From a checkpoint of a small transformer trained on Wikipedia.
Architecture: rotary positions, untied embeddings, normalized queries and keys.
Training: a variant of SOAP for these matrices, 183M tokens.
Each number is 500 + 40 x the weight over its row's rms, rounded and kept within 0 to 999. Layers, rows and columns count from 0. Numbers have three digits each. The size before them is the row's rms in percent of the matrix's.

# gate: layer 6 MLP gate, 512x256, rms 0.263, rows 23-89, columns 128-191
# up: layer 6 MLP up, 512x256, rms 0.261, rows 23-89, columns 128-191
# down: layer 6 MLP down (transposed), 512x256, rms 0.247, rows 23-88, columns 128-191
gate23 112:518485477409473464580438486453457525496456427483493564509490530425506467498522453462502541474486545473484513482460498449482507504508460459509549492561492434479486542498507569514441489472448537
up23 107:502539476509513520473545470492527506555483510503486470483494463471484589520557483543481518465497463578545433502584502486470454475485518480527543522471474523529489510500471459510549428558439492
down23 107:514511528481502487454515488504506412497521460558519419491514584506525510533600482481476500497491525550538524483512500543494489468562481498534466497529426498494473467578519525573418478489526571
gate24 097:500541549510463450366526531459514546497590542491449518421544572469495427523534528538548456502515560547465497514524379485465452475456508491567571531535501504457492534465529460465478437488510413
up24 095:515491502472515484536485551437494485554485477487518539528447581493574478491481488544511555513504494529496569414539498500552512502470597527514525534486588480440459483473474449470518496511526501
down24 097:555522432493478513505511497518551472448487521539511535559505509503513523508484526536437446494477486409517479465507500495520429496475525529500461465481420475466496495453489498434502511516436510
gate25 098:425477545559492575452497499558542440506504460464517551528499486526530527459482448499468537399522483502437538524509447480457532495484584532503499483522505501512523503533502445484561496491423557
up25 092:548555468502536411491575517448470525467458527526541467448522512596480510596496491510489480487496494482529527454593500512490494485442481512482543565459570482506524545516561505485560508471528466
down25 098:452507406469564516493442513492496493523515590528448485494519468468575501493486512494504471516514447515515527483482585477538469517477447559416524502562465528492463501476492529563556519490475518
gate26 094:544457527567488477541476565478494608427423507518454502511486521454559478534488485568539547541475525511517491549585467463455516466407466557495538489474500444493479511462564505506544478544551485
up26 103:533500527499447491563419572471500579449487477499482570550514456467511431528470440614452469515506539524559455531529493511467458543476473517532505485504530477557513471496497506459419488503449504
down26 102:519551494552490467435462410556448479468514500518465431522454442457535512489451446572546495516431448490558506506540513471477407537429569577486514507484526473521515485455509461424523477381515502
gate27 101:510542512530503486526506498523511528502448409479592487458491421547500516547489511497473420494490515511465545500466512529465450571477544505623481445476489470521465527489537437487454481578434500
up27 097:487615531589522582495472555490502581515522483534514542468538509513492507513497503500478489492470463468472488536484491565498525559530504499507468503480543538560405571509545553548446498539530539
down27 097:447526441566546473491579466480509509510466554578574449486518483507486560504552485500454497489478458513500446600454433466504505548497480497544503527499481460555490432485568519413478438506550522
gate28 095:522498523488464550485525486532505482466495448498519498440469448494442438499525570510529462498480467415474524598511548549460515522471505497476468604499523520510533442508491457515533463463544537
up28 093:530521457575425440534466511448525485497556413565484521552565523428526536505580429478479441536534435485515498481470443432533533480492489475516530432548494527475506502485454490490508496536505442
down28 093:491479554496539487514488485471468503387459490463500466482462430521558559456497453600498526469496553511478463492462489484541577496545449539454414551547563560455588535493452523563503449528457536
gate29 092:497570586485477446555485466510536491438503433498507515487516501465572485463513498476512400460495441469459571493510500515462503504505527514483528598468485508502512474472461483471512454545535583
up29 093:553449453498435511413470483520455486465509549479519466462506472532478526521525541436491523440578544533461422487512485578500582488503485532475549547502532473564537524444485482420557473504540553
down29 093:477461526521462472454492451553463575572440563488513472567488412455408483502458509515518588602587503481514513478490508550559453451578369469489428474480575538459460406493430599502493504571477520
gate30 096:493587516436508485542531490494552538513525496485565498428510522520514476459505438465468525544550488535556455437517526548477574466588480539529510471458498486563450550469483459428443573547519471
up30 095:473469464551473509510516513543540506456471548505535557522561533470484469471551501516573490451506542440556467520441533482505458532561496511557451577545544449545503445532463499493553522503479524
down30 100:548442521489517442492526465479501453507561444545585490587469496463501492519498574465505476449519475497474461520533501472505439482525433490495546507542552522456554451487507543621445500538500556
gate31 099:435441513527489503603524436517523499375452485501540471455479520495524427509507538459517498519546547501485462525486483486403456495512452456521508527463523524525533472557407526533519492475526469
up31 108:532553577526488455527534459454502567485506543497550518528462443502526498521487478515451483496498499530514528415473474497517390477510547495469542507496500546478482513465492419400556464613508477
down31 108:449493450565561475440536552550495520533499492516451508465492582463526545510470491593451523528443482485474412472482505411471500515456529501421527481482435497495466500493524560550429516537508476
gate32 097:561525538464497480479453435549553445488466492508490411433484454440490443507461548519495510519559528498557503407575507577505531532482444514531488449433494500509567486516451423446513457506539525
up32 092:374515447527448454500461518497381496470492470527506569510515554491513529514527453519515425606529532466489470521535543487492483431455432532545539483455427402484445448468587474578486510564459465
down32 104:515478499516508492487511556557462536498531470474512567437436438497461586468465519483537501508581508495479460429488447403508495466484567460485562451533472483449555525456451535503434450474493399
gate33 105:521517518521546483520463521490459475505483546516528478465449517519460467551526473503514511475488581517456501438493580489497481527491501466422484540536449502522440514468482538530445536485554547
up33 101:551429530490545476510488520518463536449554450513514470413492577535476527500475484478473486526550554474510524556460520534482545491491559490472548524466562510571562523494432605413541527533558523
down33 104:563520598503459483452532603561531482557461452478505563513513538492479470468490520534535446475565589530544504537543516555544510491559513487496516500491458513515465524530465531442518494473489469
gate34 110:447499438470462486526413451476556471513502469533531491533482554485467532527498460490544578498526496472541539426467463499487381514516544469567582467537523525510489465541475489473488470556519502
up34 112:477421483513553468574510488504539564424499432513510482506471563555519535508466526526474509435558429461593477493499521493561468483478508453522518466481488491484553502466502521379486498589444537
down34 109:417466504458493514504462506482571499435531481483518514473495556446466547518490532533516514437530499534483471460474507510536508518460568538460544484502496484455477490578558530524510494444504522
gate35 095:496480495491555462524516505490506506569520501516483463464580479541572496562454515544550476508514455543543504545481494531485503544587556409493472506493487535520456450504474496464524449528479540
up35 095:490496462570568504460512490541517468517426530502556485492523411535494551488505495533536494521502570528507577546541513508488437465512433527506491537535466436496477466501509509519469537499472487
down35 098:466565511524474402426490511530516521473457463501532439539419445533520448517471575486528497501499493572448481488538486456468550507480470492554460559507526491514562474458494480467584514480439514
gate36 101:491534416442476520498464483549459493495483612447502551562504520505571420444491498481450536507554528483481474549477477479436563439483414515432473457527558494468424483468482550549460537499457454
up36 096:496522517456505483511504530485490534502558490524499473494481542505470536466453475435529461489559438465502512551520518498464496497571424386491454493458573507465493497508458505586477501478495504
down36 095:463506568499515522507573488563484506440521496518506461502510525489424530508485468487491474492499494472478398530478485529451456485512463441454506543569540554414494440465499608566564534499531481
gate37 098:461418455557470540520441507538487518491458527520390504551470496489532438441461558512487505563501556498497572596521544465542518529498439432504474521497443469509534505582510468475478491511483550
up37 099:506488497421458519478420493544533495519424404442517560500590470496505500485452506501398559490545489574527450492483397569420530545511515503473490465513464519570518505567538583491502535492531478
down37 098:463450492566475451408498484554520558505459502457549518560539478573463571499507485481435519427524496552529471481565438547459461414430490504433528508504468491494443474461468469473548406498576510
gate38 095:496529452429489461457440524551519508492507468524521391449461510480435523459433482473500536553460387586508445499515498582473484539495501431473546440486569471483447476443529422515438473472419501
up38 095:508523520497522495484423540632427549478571436549491440526536501523449523543473448507476549487481457552533522525532541523400498468487472447445585490479440470433554546490496492500505493459422483
down38 096:471486537458460512471530494543502438545445460504519477439485478481516461511445525541441550508483419517518555596474532482457478469472551443508475505527516577540470564548531548515501548564521475
gate39 101:461456461471504456431477471539555514464500501486466481574556618508548520459496498496501456464495500447545422558456508545480577502498516498473529484465542484517565448492529541520518538559480523
up39 104:474470462516527484527455529522523605510467488486494477573520443508531422441526579549494551535546476586503534496536513475554506469478492429469445490488480402472404499461552557459490511477501433
down39 104:423471469506525521538474463443497573472465555450521517499382450509491451404488568520524531568478501532515571495511505496511460557486410500392561500456531495503522537509470422483437509551545543
gate40 114:554452505469525482439491482431410545514509549518499584484502543546503539474431499491528496531501543589505479503432473570536475433493578505495477487531465527520513569485471494546524495516536575
up40 101:465530562532529450467551487518414501472508455521426511477485453474479470499495462520559509598441477516440549540488520494518448473509508507472405453492474504499471477534526486509531481570490495
down40 103:558548516530508541434514454486462482500534509495446410509470492504520548480483533487529502541490484377491485543505462480499457437456524484502428505455499525493545432502508534440437556464577451
gate41 099:473481512540548477497516476464567475526573493500476507543507573492462500489588555455529501484494458460537561507498479527518430513491427503542494507532564531477479420499435491551529543536515510
up41 104:453527479473447506473436469498485509453494481498472490502507537479463480485646557494473483506545478440493474487479501473511420511490443473489552514490532620475409457533426511523566497513455502
down41 102:514506490588598520432538533519487569531442498522469508468507514492537462502442504432474572428505547487509464513443522477533545462558469505514512567533520521490511467514508536453484545573562532
gate42 111:545457431538472475505532471566521569477557499505498428455515529505472518476469464480453450431558500535504504539424516525482429504489449526493585507488463453452520495483531486538511543440433511
up42 115:437470513426554480495461449453542585436633497542494566482442488532548455474478434533443429555457463471514519471511559538477466481477515548514434440514513538461425492503508389522534536519530559
down42 107:439556483464534524506554487456402469526541517555429515482491503545534500463431566476515525518461510424490463457454477511556523451471520465499492468443509506499535501514551462588455532477571550
gate43 106:523474505498542518539507508489520597471488545557500481590519535553515445529483504494457507477529458587524457469496501448516474568470507551524437474463483514511484421538419494566496473550477504
up43 110:478540449550548515528484502455548580514537507522477557489431498507461490568465455585494462521423515536515442520481470487427535545482533507508471452523379504469499489489522511542474417546467468
down43 104:460450597535447476532410470454510446480433466527494511509539455526478511427457516449532499455502506504417475492514430468416497520518514438492467452501461523508446584475507537465527504523522512
gate44 092:534578480574524533523436513530498540443518498524494462485511502537552497510499448478503561371523527503482525461432491629463572524526553574589534492499484474567486495474466476549425438535508505
up44 102:503472419528501540586428470561449500450547573443478493514502495477503533566475425474500572429479504532525427464417453508527496537501470549516492560508538503490481441486493463448522471492526469
down44 102:531435499509475591509470493485508453403534493502467531518497512517499525502489547463441511483482471506486432490501534481472562492439541549500450522525516454461495461432476391536454446534500560
gate45 097:531515528462468436493535451520481467457448405453473477536479482543519514484495517501514439446563513503586467497574433521446435516540447461440511481458480510493544508507506508486511523490458401
up45 096:506473464495503474417521508523488492454495459467526551533457506586488526477496517545415529447489566554533467535498504523477474491541541507487505476494562499494555457458511506519519585511446532
down45 098:450540471564520434491509522467566518470505509431539506418549546504524473448521519502527501440571480471549523470421473567413405532463495500504519494530492478465621521495539468420486483484500507
gate46 091:574526552506533533540487607530505476485527538514506538505546467539474588511495477530438484502489442505534535508465583510504516517566489470516492482464578489479455486475410475491491501486614470
up46 087:481493543485517446485468496427556508511445499546523474486452554439527493491474443471497457480439511509496568465513516512516468482513538490560516521497452396425492402581541445541441474483427480
down46 093:505563520568480481534480456485543508478484487507569519511414461538478526521517587430544439445558566460463522560483554445476489495524536577525497430446500492551543532534516510498489472466439565
gate47 120:493491515543510503485427500487509486551471520486488546498489562560500501545457549525476515551490517500451558474474545501521455482525456509513536486443464537451557504462445431448491534476472453
up47 121:515567472476522498450495456499482468457551461418507510493510474471454536486541510558503504510516555546459494458538464527595414374530603472517393482441510481431578471545533584526532522542499525
down47 111:501449459520483472514461598450509528490511535477533457518456536527509498476444496509518486487529458468569550520441472418445509502526543500463531534470496460468514542464505543508456458428482535
gate48 096:537561487484470508460548524577422519506479500492503492574493454529458476588487462464483542537510495492509547492523495422559460474492575452496551476496547560470525506438503464491509505496544486
up48 091:563477544527504544486513552602549466540485476494469459529547551523474486450487490420516451438484539462497399452485524465491500551508463532513453487498489457542512443510495493488498633481522460
down48 097:476478549480484620524521539521461512551573476489504509527486473511466521476454474483497524466510532452456500497466546431559490519563519420380517516488445489445535521467485555515514498558575516
gate49 104:544507473456467494475448497521492498504504537467568475547559501505452530550603497614503396505539535535507492453580447542456535475443506586484480517481442528520502553455483537521513430498496557
up49 095:509511476513514472496466490510537571512550490544500479397501511549481585455506441475488517450435487549536510493544428438534468485511516472486434533548489460500529529516509513590495550501572470
down49 100:539459515472561483448478587538502549564567543484550491571453500510534501499481463477484513562498447465426470524520598479564501504553519416496484517495457491497498539468511446557510471539488478
gate50 108:519478450459473527567539534524441567572525467483513463545542533498515566501459516481492514498525500547464478538485452552512523562472513565535498520484495511574504492514410474516486480512451472
up50 104:452420538470528501612493458472519496529478511522441546526503563468547507529515453553536599471460488536465445516475476550454481470476507469538494529483484520555495510491543476440592473519448470
down50 107:425505489471514574423499511579486517487452525579564512582458543462454451568488463518473437544505503446515585487518551537478485533447484522505590508480543566501545492483552469445544479457490479
gate51 099:467501524490495523457487535534570480526510581575489497462460496444507477481581448476449444526552480507552532494543437491533546523548462509492459547431514410483493530524471501538538508423524537
up51 108:441436481488466500478463469517545449609508442498468484458509591552439513461486446476441524461483538511480444404498546526566506423494501497505540483577537483479512450509520510549463496431500496
down51 097:502515426486515445504505595510522529623473493511461496455501512444466551541469461473394508564533516500468479468551495505470487458495475520584529523537518489469377483574535466486518484510495475
gate52 112:423502410515472459523476518529453494470520453469487467465494506465409560483475522526484476470486547480545554451502571516516391491520514510540472477508567481461470504565507543535480545551530521
up52 108:468539494498458549480536512508525524540520519460474486500459520437466483554503477469491507561483438527426450511517470488463559485477452480555479482537462567501460541424443527465495470528503493
down52 109:575466495481455559484503468448471476535498502519518513485480512439537543491569458458456482530501515529493502573456507485489580535480499466495492474588486468473544409451519506428505489531525483
gate53 095:533485494544576525412483518501476505495436465420513541550536553579489523505516550489424542478551514498610501578476458459564509454526453481579467540517444533561557518497513505479487566510539544
up53 098:483419459498503538509441529452454486508511470460502553495470486523605529479489464496463556534542491553474487491471466483453519450430437605508534531542477473475528510515535552489469622524587486
down53 102:482514441506517525506509457495477528479457452505503499457465508538480472459525482540442431492502513533504508496529479536446506538474441546475551520505560421466498587485459465532538524520533506
gate54 083:482456579434477493520453473524503514521533468500459528574511429522428499490540513451431501482525457465503519473562469465455528512519440461526506451487452512465462546581545506438462509451444484
up54 088:535459437462563452537544543557523525504428519454405517489411476560509521506530468376466553523560534509511594509501427543465490559512464421521449474421442492448478513599504511502455538467496444
down54 087:439480463443486592448507482464548504496433457542489446527540478431474531556494454509492557568490482481542547531491521459536482490481528535515512454482531438539475458511549514444508481467450509
gate55 107:465527541523473430562473479505438425499541537567445548520495520574557580543549532519491476464524499454536520416487529457505481478502528561517533431446506480465455478489486404475554481466547444
up55 110:465523558466490496502518501558555484521574468466515535526516557498573569485476453610487445540485488513529500562490414406446418491501435489480545413437463506492530514520548485488457447558462556
down55 105:544441490468488518536454449414530512527428476464543552452487550467511485469502445530513523526491484494553457591460448485485529484516510421463526509496514492519514484508500404396524504514545478
gate56 104:460548516583465505451461562427537548501530514491483470473469450579468518434502542499486487514551529516501489495437419483515471524462482533499529460459482515492492573414396497509556503515519499
up56 109:484536453452502544563486533425495490484435570469520506484512431490476539463459531607510596591493501451490563460477437493476389515504565448467541506416476544595492512390562545514540476509460457
down56 098:550496514471475569526467482485543538527471493460499544470473472461513577502545581557439453453557546507512483506494548464468535606542595553397519512453471474544471492505471482491504516551432470
gate57 091:501576531505543588473534511538564450455501536457524499534454519527427553506421573468419501482475514500582479514489511494492537529570503518518422474513528497529530580433502521561448546501510512
up57 089:466487474555468506539428485441448498525588457512497499508463521459601587426553462549429477544497466435535408485511556497485548529462481511534530428520472499443479436454550578555503528561541432
down57 096:473551476552522496521508563486474598510527542486471567517522603455606427457566489519404490495516490497484553488522602409499510513560432477513501498411460520509512485495497540420527490453508533
gate58 098:473567487499525490507448443484535462498506418488528609488522507534459493513492476578491480504528549491558457491414528512581465501533452496439476516521522561538515508565499527526467395471467532
up58 095:481501509441507498494462497463488496568495489487508612470536530528527513457552480427534498533459537468506501531506529502575524497558467512507497517506463404494558476497469463478509570475495419
down58 098:500538452465494498458496463482437576529522510449479470460504461577530516534487495517499523527481536504493501461512468430526471522543515477528492480473586465500519484483463500493518519506465469
gate59 106:472522444554441489490502537501543558546520483562516528518508537498525472498567534461441515513532530500454525595507497548438505492514484452464548502526471531475481457493500447569530420470452541
up59 108:556447568460469567409427456557506478411525534530535502469549507596445528525508481522472564482471542548484475513534468508536537539454488520498462456495465504461515582538464470471497544416538501
down59 106:545491456472504524512510459504589497533449436579510506468513428493374533466467506475489551477475495481510561527604500508488493470479489512467475507462462531535403534486476488536448532467506503
gate60 093:440516546416468457455526546548412509567494535582497510479431507463461463530475467519538467496520484638575500577546544465453581556458495533512465487537458510472500466530484506501466466503521464
up60 088:477563570446450437507472555503429557535461568461531488501458527487471469452423522507448512542523489542512522508468455571502494523484441482576514425520487560437553526480491469504495547543525466
down60 098:501534467520484456452520504574524437556433537507497494554435439519511567493516506458538557542597503525537464563485503435474498454523549511475489507574442519523457535491499521465468569511533513
gate61 108:453528432534554483515562491535512503450498525476493466548504483593548484532507444558455491521514530514520537487473540517421470493552512451482490467543510477515545519496504529535550506441545520
up61 110:587546470489498445522538492523465528439505480492478511426558463560466601494467555430550461512523476422519482501528454533518564520480531523585474462552512498472498523565464492541474487415548470
down61 105:403501538470510520500507524522518492500507526522508573523556559444438576483585490515483441470534553485472431497523518512596412539506512525541493539522505465569459573522475455521497529504483487
gate62 105:574506530496432472472443497504547503506465501466497477459541538502548499509495527480540423539506516517525493496497489486513441511494478605530484403546538513483465540499504527459485501512517532
up62 111:469463533508455495454518515536464442571515472490464579575498448462502460463486436530515469559477499482455501476466509532486565488504459501493493517448515550518520378519557478553439474470490492
down62 105:494515486518413456510538490520503490524555494478495500503490477547521480531499476502438509461523490523468506504513580468509502502551433453517470505516521489447509475427545528497471514469455517
gate63 097:565528524489474545496454499486578547447496496460493501438525485480474569529490455472526478455507522500486499516384514460484561520509538489473521434485501511417520468537435498438489516518471494
up63 102:522453530460496498582566544555570520480566510401523525484531539464529510452490567468487506516512523450517505409449525474479455453560499549569579471399445504467452430490508506505549528460483573
down63 100:469522514441518515507460518540490609390568465484534530540451549517471470467523489494481432527534514471577504500508578482511429510483446543541515518443456538473562451514475472463415532534468539
gate64 090:469542559487471537586556485508526454523508540498474510517511499578524449460527484523545564517475530536483437453466409528526528504526549499512480489490554505530433491487507535457474481422493485
up64 090:462503427533478548451505416540473504519476485504463467476454474453496531439402464518482427446541406612429441554453544523442408539535508433507447487507474443554458473503469495485573468519521507
down64 100:464555490494560524460480505532434534477436573479445600530500548561533440493535452476555435481471502478505500522527457459537499474462457482456532526523462545497479513467554520535583485475514474
gate65 096:506507489507506500469414517455454541512511496468575525504546474519397454489562451470545518468548528507455558528523548520499441460505567540486540446481489493480505470447522509431542528549558517
up65 090:459455535535530512517479517511576560463475558558411531453458471499534421482529460481551501544580529440518475475459482528425544480459556445492558571466501512506455564445504530446469449429448464
down65 098:493502459520501515452483478492560500464487491505525468479477536433563540485565494448548444518504471437483581511489540466568553447438554542507442481515425556515508430478507575506523420549480495
gate66 098:493494462507554541515498528560493525541413505512481501488571461517491484456539478525500486488513502520436442461529545497419519456507497564532468427507521483571489480495574473461529431523522497
up66 103:391568539498449558539524554466484510523529562479444515452491588515456467528529498448445458506580490467507488483565459521466491445523496454516487525511472540526513451465572549474466501430578489
down66 104:504468550528540484547494501494497469490502457433461531510517540488499513528525515555559463537570491542559528462575554517416481444486555528497518462561493472501539590545555554515542460485469558
gate67 105:470507451507534531466520533486499464538480606474555483443486487520453511552507517511503476469531538600545530440541524516462520542520451482404510538445493502553502495496487549419508500489491513
up67 102:456518416592549496526547476435473470541524556514551481520466455575445446487440504422465518509509399494430541426539509548488509480463456451531513496495437447492528447480517456458541505511523458
down67 104:510497529542503405459484502507534505507482553481544492510481512503531436487519507536503472500517553464497510481399532493473512496562476502535542454480535516466567490476480533602553501490491548
gate68 093:474559558504469505484531491513553473554489498535597446494554545528567531389527536499481564489439552482533546472470522499465453484483487485474475438418481477496454559471477451513464545465472517
up68 098:415424462533505505477497507552526483507506523502490513457531539471539552460634561450513446504588528511575451554474436544462482488520446503542426436473474569522496547477460587451443544566477539
down68 094:480474477439486495509540463569496554495445563513530517483474476526562450493453487487474495513518507444510510539482523491478479476534497528517462452565418450465512461420560494459462494449491453
gate69 090:521506491464423504477481473517490473574537521535493595539464481555508537513464474522531461432528470528449482501519572515475496486515567482453488498486495521471451450535522459499436523510507474
up69 085:563527486492437473491476429522551558528563539521478501497436522505460504542540409490523490513553525605483493524493540535438471484502539470509491462465573541485454471521576521486469509564506499
down69 092:477432468476471575422541470469481456561513498460461503425475608503392531492515496510483567464530496476442459500548462526518469499489486434466452460522527503499448515472538496495501502526512527
gate70 104:476446493541539433469540510530449489445495538473514448455443534502456498517463463445549430546452489547430550479532528524503553473620473503544490444580485476428436497450481501533483481456551573
up70 098:546523495434461487525413438479515444516431482503520597481509519514555454518507453495469510472478480535521530531449563479563407532455457493515476538552498514578433447522488455530471433515476493
down70 102:505479541526532557548455479479496541546506446591525465499484508537410505428488530537538536513503508492463490487541465540432531415560502584497455564458491486455525487493447525438489513575493538
gate71 093:530489490499515459585450443542491399461532482495538479474529426530445542548525504488519504528469516516484505529488503538522534471460507567533497524519503606528506472481548571460453441478469582
up71 098:508487480476412569483464586534434536554455422430458516463524523524524507433585501544503511480506531482542473468484451518464462572472463411500513470524477501435481503487440503511563485532463489
down71 098:535462503444527503433475568459459503558499516462519458573485518527526472451538474523519466502486477481532481491456485501509442580542531548531526526511477471436458490501481464497563456514412485
gate72 089:446571518509536419451522460451508508572378528448480478469539549433550450386437502541528491512517488524543503477488489464493487502424506525441502500484526529500465460487467435548540427510531552
up72 094:512418516452586500457507557538537469534524520495476424542494504507457490432552482487483540512462487528481553463540438477535450555455465508490448474555453495456526505452470418529502423545495567
down72 092:467483451532470474458428471524506473406486477402544522545540566454526475521518515564510455491556459489476454452502512520482523501507544517516453470483421500559449466591497494526557497495605527
gate73 103:502524454512530460467503474491473521475458527424501506471425568559558511494460491464562528541459528499535479492486520523452467507546550457500518518487548471507497458487500518555510519484561507
up73 109:526541513509564444493453485500541541394475488453485524515496594550486479499478559519543525516516455515516515544455502584493518517531533478476577555474489476456451511550499503564454484463480478
down73 099:511501449448549516514534455572474625596480534486489499494467593478473458458546537521513401503474513491487571458548471540479575448504446493543596472520474480549481526569525557561472518478469483
gate74 100:419533486559525486459527439469422500467535487477449517555519505496518492506534526506544481552600559477503430566576548527487480492493441540490458424548515479445542446498477536541526520519503481
up74 101:490464418532507592540460537483438556481478491562468504571425490488436493556525497512530477482562512582492531544542495505540494525396525465562480554524445531457509463523509494474518480536440490
down74 100:438487474476495558465438578475497539529555520529570564514507501611521471553555478545471547460460581518410474526521477574492434505472557514506545526393530521451465516487542488445492473505495455
gate75 102:437475488507517464451473543524524463481473510501512497509498425576494529572475498553542490537495510556471524464481511533462514542462520593533551448582430508427505486474473532481478480501505538
up75 106:520463514488489470491474483521561488493478504470617485480464566551483517544526494488560532488508493415511481574500473510520571553491422571512466559525562510461493546530480562469543489484407528
down75 106:556484460375504526505491475508548485495489440490536423556442486512462435446441551453470471543526428520604560532578471527569481485457500558472537533477482506532444477458532511539526552531552526
gate76 107:464446501503461411530445431522470490471472513499445526476456537522572440479507442531500503524471535542466416475470531491511489436538409460390537414515485484504447500465502511441489464478533452
up76 097:523517431543512515536506468517527518526517474537456499522486438550442498475541460486539557527479549549477483432432444542447466518512502521613529599531461450517473501505522497459525521522437471
down76 099:427452512527488488561582475513496553493505494523439464512472528487450475486512495614509523552541500492458483493545402469483490559568528546537433553505570487544499547461479518537433559434513501
gate77 109:506522459555523508467498552512449504495522428506479536585498500559533506510482517515473521457502427503541554581482504514531490495438546592465508493459463527551502580477511484506534433482493509
up77 104:498546554467496587461563554483419520460452525448463424511527494430499424495524506548515526433548386476441526458481540494532416453500503509514528471469478425506448515495590458497522536491506508
down77 105:534486551492572473552513501518501526460509515533427476474517506519545483492586460477510483473473534425518476535460448468483532466556472553510489550517558513476447512486463519578457495457482512
gate78 103:481490470502506469521450451517491469455482453539546530537582516497537603493521562534516616525501510466534482500585473470538570537451425543479511410535511459508435464538463460488470543516515513
up78 104:406488514481518496502484477565542488544528428514530557533563463567482615492475554475474539475505508539475545483492451522544551495439448562512525510581508534481444468562535468502408538487469502
down78 101:481476566457537467520485559500525493424562483513446549516569525430363543536473526428388496457571498463524537513466652543543485519506476496398519511461473500421486440614474484477556524482529578
gate79 083:461431583537542536477537583515482466493499464498498580525551464487497507472497501490506487474433433523519540484487536532499443486475510511474565484456438501520501523444473511520486483473469490
up79 089:489519469510506488474497460422497537490530490529525454441530538496426498494484531513443474576564580475450460548540466442486549484511513478523535523522553535460478556479530479532519478499517460
down79 083:497480498501577480486504586508473596606475484424478510509481473464499448532533492511537450527553455539463498455546514471441576533489483506456533533437504535512534514463474548550474547517556503
gate80 106:465497471492526503595525454549453531517517553531501498580499521525464560559540522557479514564513590454431537496506586474532426503454566549475500474462500472479593528507508458479501490573490482
up80 100:467549489483440530465517567522543491513494449535562484523450431475508473469528553547469462498458493509531505525522593480647488550484529477571504465532549439527480474553472494562498518520456573
down80 105:510478502483495399525480470499548510465451450584465530525466517500505498516491501475473512487495443577462460521460565504475514461510472513441495528445518499471463471546501441560527515482553531
gate81 101:487465452493465449460492450507471449514470545442526480512512502639521489481535461540512460551501501626433512520475456543556537435493519508497458451473458445475465531582451484509468473468404549
up81 104:525498519540502471533487569481549595513497529535499417446532531471537489486471490536503480489522548463522494548441502533490553557427517479486564484533537548457451489470493512507474458462481518
down81 084:526546487505492520552487497458455435499489472479467508400463432518502537495494475508516462436534534513421528466449537489558427438480576550482535477511491453476524507589443483492504469525452506
gate82 103:505546511525576542486483543493412484496515530482542462543520490502556508465450496522551539461493514501476515473466525521501497462491504461459466463490533500478505535616487524543500484504427458
up82 111:508478467514489498477515464535469445486471498494559430530477491450545468514611505475493520512506490513493489530412516462492547458432487446499535504476561496470477483481510480508563535571408482
down82 104:497546506494484472426515474435485416541463528506487451479518517508507533515606508423497526540457422477410455501457501451473513436431503422485513512491468502587541466452507509526499483536468545
gate83 093:440464475513509519473495640527600532399467489493516470578509465516469514565527420584516504433499525466519503475476492452548471525550515557490540506584558565517514505500487510520485519492583475
up83 089:425470501454455537525502574424529480454480510530509448495526503448528526457470466526522494488466641443461540516490536472518448478516473517504536471508562594490545514492456492525490473550570457
down83 096:518526475477399602419596577492494455570428479472466455503471595536492535514456523472483567515529542477519439528463555525458500486471491487541536491465541519538561543473538516505422541497494479
gate84 102:494562492589486512501493495571509477437486553457540440507497591587548531472513529574538486436487539513482478447459517486494512536563539545460502481499563475549497531503574470526497539422498558
up84 100:493468499513471486509436475484489539522465520475475529451562495497525490494513431519510466539516561431442542454413497483546456468549550576419528460502454492474507548524427452536435470513447366
down84 106:537485516480454519469450488536478545499464499524559534504493518474473458511528496513511549526525480490495502499398548528536561473456502517515611472582434514464519513468442469468475415521528388
gate85 098:490526540413506437513563488476416540465474546489492406482559508428466490490550481458485508499565504466486519559522515565472424505555499568440556482527498574498513427538502509468428492513514469
up85 100:518526461494510507444502494551491502447520483472539572480595470440443494541530502527545490486500498529488545405527484556534443525469545461532507495550500449432605493543521501539487564496455463
down85 100:540544539443457414468571487429483487515493570518517559540530523486443454489517528474484482492488498512520564420422566501496514479517500551515498453496535565476539502542506554438437521484531494
gate86 096:479484498446487509536464512564428498564456451501490470491510486488421493560500531517496529465502540492441461468457476485493496461553462510473501538533436477459471500518533474520479559528503488
up86 094:567484450548465478448480538468460563536489501461496545427425580564496522543511582440483501512458472492514487504512505560498492464453604483621453440481531514473519505571532473535535477519493512
down86 097:541450542496561480510516553535492519490460480513452516515533475437477485434593549503475551498526491568620528493411539467540458438521441534436521503479380458471501547575465582462505541557451465
gate87 108:523467583472568495573543484483436500506487435492578527568529556515611473526426441517558460502474562516462504505515526502491426492513507466530473456524479504525548492449504520516568519510483568
up87 104:451561461525506531491471505467451491521536506408433464389515483572479506460480474456391565504529438550445438497478528497526496518467476570443458495426429543520469529547497466446476449515478445
down87 099:560529481545535451503479505487481436440459501475453538547474531533551479505508453519495505553497550490508474503419456526496459571453491457582550401427513537515514473481525510519580541467527465
gate88 099:542499491451522484528479504442503533524504516562487505492519469514471471496466488546501526478518504437479488464528471526454469544500467579540503557523458462494512411435444523493502494567477427
up88 101:490585437414609468537547410540473485512548475535543517500559597524479549424551541499496548459461533545472440443537520545483577584535547422531522417507441524542530487533513522519459509515456463
down88 096:433485580493511583498472524541402478477441485485475575521523507538528475499460525534427525501545498513441555431628512475564505521583486561478466510503546486483531551574444474446485478524466438
gate89 099:436595434520595443479539542436502504468448518484515533513491539459556469460507461533512492518545514464450507422525424550435479511465423534522499556449447476479491521553519502446440459506512456
up89 100:498509547417476449535502505523504493502536466452474483503501422552491488499551472526521480501540485572476502540522426543504480536470410473505546510579494518464464514541438561476590495544527516